{"n_layer": 15, "d_model": 768, "n_head": 12, "n_kv_head": 12, "head_dim": 64, "d_mlp": 2304, "vocab_size": 50257, "activation": "relu", "norm": "layernorm", "norm_place": "pre", "norm_eps": 1e-06, "positions": "learned", "qk_norm": false, "attn_scale": 0.125, "bias": "all", "tie_embeddings": true, "parallel_block": false, "init": "normal", "init_std_qkv": 0.0198, "init_std_o": 0.0246, "init_std_up": 0.0283, "init_std_down": 0.0283, "optimizer": "muon_hyperball", "lr": 0.00902, "beta1": 0.95, "weight_decay": 0.0, "lr_head": 0.00644, "warmup_steps": 200, "schedule": "wsd", "decay_fraction": 1.0, "decay_shape": "linear", "final_lr_fraction": 0.0, "batch_tokens": 131072, "seq_len": 512, "doc_mask": false, "train_tokens": 1017000000, "steps": 7760, "dataset": "wikipedia_en"}
Each number is 128 + 32 x the weight over its row's rms, rounded and kept within 0 to 255. Layers, rows and columns count from 0. Numbers have three digits each. The size before them is the row's rms in percent of the matrix's.

# layer 10 MLP down (transposed), 2304x768, rms 0.0283, rows 407-414, columns 384-575
103:142146167119134140133110118116200113044091121126138097132162143115110160181126165113114143149109147113126116175089144145143104114101077176124116121097161093142143133166108117159103152120109109089142141161086127199130148154110152093100093161072093099181125138123108156095129142069112122106129128137113158106117099116204096158154116147117176108179160080111134122082126093186169078131097131138171147134169089179155137127187150144131126093133160135135116155138165149123137063118143135058143126125117163143156109147075156115143138219132100098044187121148068163121093103182099159184
102:159131165106173124117146115082178126111120157052178129145201124152158081112091116095065170081118132158098121128135118121175083122055155159103130172136060161187149137136066173150133154059135101148123223105174187092160119174129157132079115169146073151124132225182136117088115097106122106123164162082190172185119156120114086140117103125096094103120107149169155121138144136133116169164090094180051107118124072110112157084096100134124057107135121176121144114172137081151105186122145121090103109101093116134083119111144100138130132160177069141153109129146171115095135222092135124162
101:143128090148145188134134120091192079145096119174115162127163134188169097156094104168086123099149129170133154167139174133118213103140148071148127123146126119138167115116112113104102058131116155159141103169138109167112135130167098148120116121101169110161095136142072096194154113043135161079162102157161113103131113149135190083075117077143090120121148133167097125175182094125107121071152085161144116148066108085114179179096102122124123106137126156142130116142125207103068111126101183103100117082181069147150158061113150081137122079099186151176144140102129077130131088105146087109
095:101118112097130104102107087191153097121158138161115062200210107133073113087133094178142149095100124149088111092118111090076122185210189125188173110147126147100135159136125145127171029087104165105175097101165082126133126110143180114131122074156126168111131148189162128148121150158091117144109137192100095107088101150093094155172115192114175048123169099119135058146142155115132119131075111120118141127106127173168137173084145131083063111057172151138142110131075129135146124061139094140154199135111177071128105085155105154094143120151149114126096117088071128215115142116110131074
104:132174130153144073124077114162144109095088211137196175058081107145102186137169132093106112088144100123139125099137126081122166126150161151162150115161180107120107069136186132088072097152088128130155163149115162160134134151152135133144123136160114165101132096131024086131133104131148110118132105120114119154104144125138140159100198117110099118128151103159108158119153145194073128113084198099175122104106151145117148121161176141135163158062152064098152099086157090137099089165140175179166107093112151088138144174123192197155129198173094162130131082138146130179135151160098114167
089:117177115085136138093116084090065119148123109142114073153165126128102042119119128061160083137107141130140146196128085173153036135123092166117114051100178176082171153144162148126076105105089117131185118094174104129126103157192081089076083141153165077127132139158113091122130137111043131129113139153075166111085148109194174149161087097116118153115122117141153110111171160074122154148094113129155147119117054104155121161095159138157153161126119136167115122068115150116121098181170125157127172084102122134150120090149149185162160088112145106107119090172133101124092098072128146070
108:111099173165129117126152147123129124147071108160132146094137151149130147092145163131145125118141140093094027122169115097114142128107116190141100124144106152116092087130171130109116121162137133153078149126132198124133153051076164151119124091135132146137111123076092134151142128131171159158056127117137101159107153120074150181101131072147091107142147159128094125158102113145111097125087117126130139113130109126072138144132096097142163142137152122132119175123106159114126086062138174152142153091144116113143179121118134122130124142134084131072132124064146103176105154145168105106
092:096106117121130155177122143134144084082168110124125121100069145133126140084110127076070175102118102090134111203174122142099122117101097081127142135035176086123146102084178125126141087209120124094162102111134106079144133114157133113129154167157175134114204122126149178165076147105143141137109176155136147178149150136114137075123105194115118157143145162090175135179132112120108097168066175169128141170142097102163147146184076151153150080154142107079110166132124166096084188092135159099086118108180168127124123125179177094136106094136089180084109092197158118128150119136128083148
# layer 10 MLP up, 2304x768, rms 0.0283, rows 408-414, columns 384-575
101:057108131129131140109100122117087138220149093184117099124139169153047122091142138195124123164190191129138125123127165136118174132096109127104098124123140163142143121142129121122157138136046159146142121120149125084081178137145147047129137109124119150110154118135086104131161083122161133139051104145118100149112153127165114091136153195102126132157151122150173167159113130091127102149119128128171075126111120156125099117139194179151147139105096111115109112120116114104108115089053156076084179105199148111113133177118123128138147153103134187125102101183099052062128111164080129120
098:125178160134114177151106176152087133169156171114094147149090148229110145129115144119110160141125049144130130099118123085108148142117118126130182119170204178069121104154117131079163077143118146068161134217099100145120172125096137101118104116114111185110161197146098140128081136140134153102106117087135083158125099143143103159147106132134170098167171123177093144114143120125086193117111166097124097112114129134135173094093167112154135111125125151098132131108192127131174142080147125136134099096111061118163142141152133090136113036157123174127067100086106132157099085184120123215
102:155111130065172240191108106128117182152132173127114090177189109121147094143182143117128087166102126111171142116133125093127128114077097122136095145093091179114137093159158157160169139147103148201073146111134083121168079096167144142172060200167161080115155159101145108120174059105152159190139122107090102133079147158150096178150165114055123122180048133099130125165119103166170103092135152145126166176076144155100121126163132104155148134123154154135146125183171119148087066160148183126077128107191070175130126157161176111164144096063140141137215110116154142107159158115134141184
101:140113128097102166184119110151078159103131131156099111059156133142186112123120124136096178150213093154100145121166117186082165113118149099109094140112166138113143127123170086124142166153075044144090159104097147105138127153129217155162082111088180103160094146068118059145129119103088126130134127108170141173141120088126114141101093110147112127090139125156096091224075126173104108122150145130171166142100093095077113164087125169174077147160125188161131147127098112136117163166126056124120150119128103095147160148125104159139153122180176049168112056131161107171121153085158110103
102:143068133133132120203127125121128128156105200082101155141043141108150059142142147131079147097169111153068071174052127139121136174125172120135135117141068129096110169094147090196139132139109157188127078056100195101175174127027132092086171107178126131140156157163130136182151166107102153142107140170225160107084173143088157105142105148141107137110133149115096134102174107135142137108143102125192103108125134110016189121189149071118085105114138149098147124127196133143141096125045068131076148091140092169191096152106075126126147108156120164160113117140098127119116106130088152173
101:096137135123133180082117112140169102155163159117136161134137167122149121166094068098135175118158117126133134114055103079109084129110152082096110158118074113098169131101137097131114117086141119158125127092090161117144093147133197164103090073173102087119118090093120168101144115142078158101187199102017084168103150142151080145145142099048089105147169142136183100107073118139121164102139084090190124106139138136125171079103170159141073095115091090117146133109083106127167094166085102160137134114121146152097142108088198164109115172126150139078144114094179094120137114070153156164
096:153079144108162109137160089136099153141132136099185126049060073143139136148121143149123147138137200121106106069165159126088086130102148143157139157128097148160062188133178090134152112093119109112086100094143146131113121104145129119137151163133098120119095152195138141096160139234150152148134127141145141068129084137081066117147141025114099164094107076112078179122192136155074140139093146139126128142135098135076075115127133135134155156138115183131143171062144142093085114112151153157099131074129149076144157140139112107089116188151116098143154108135104119110168122176071123092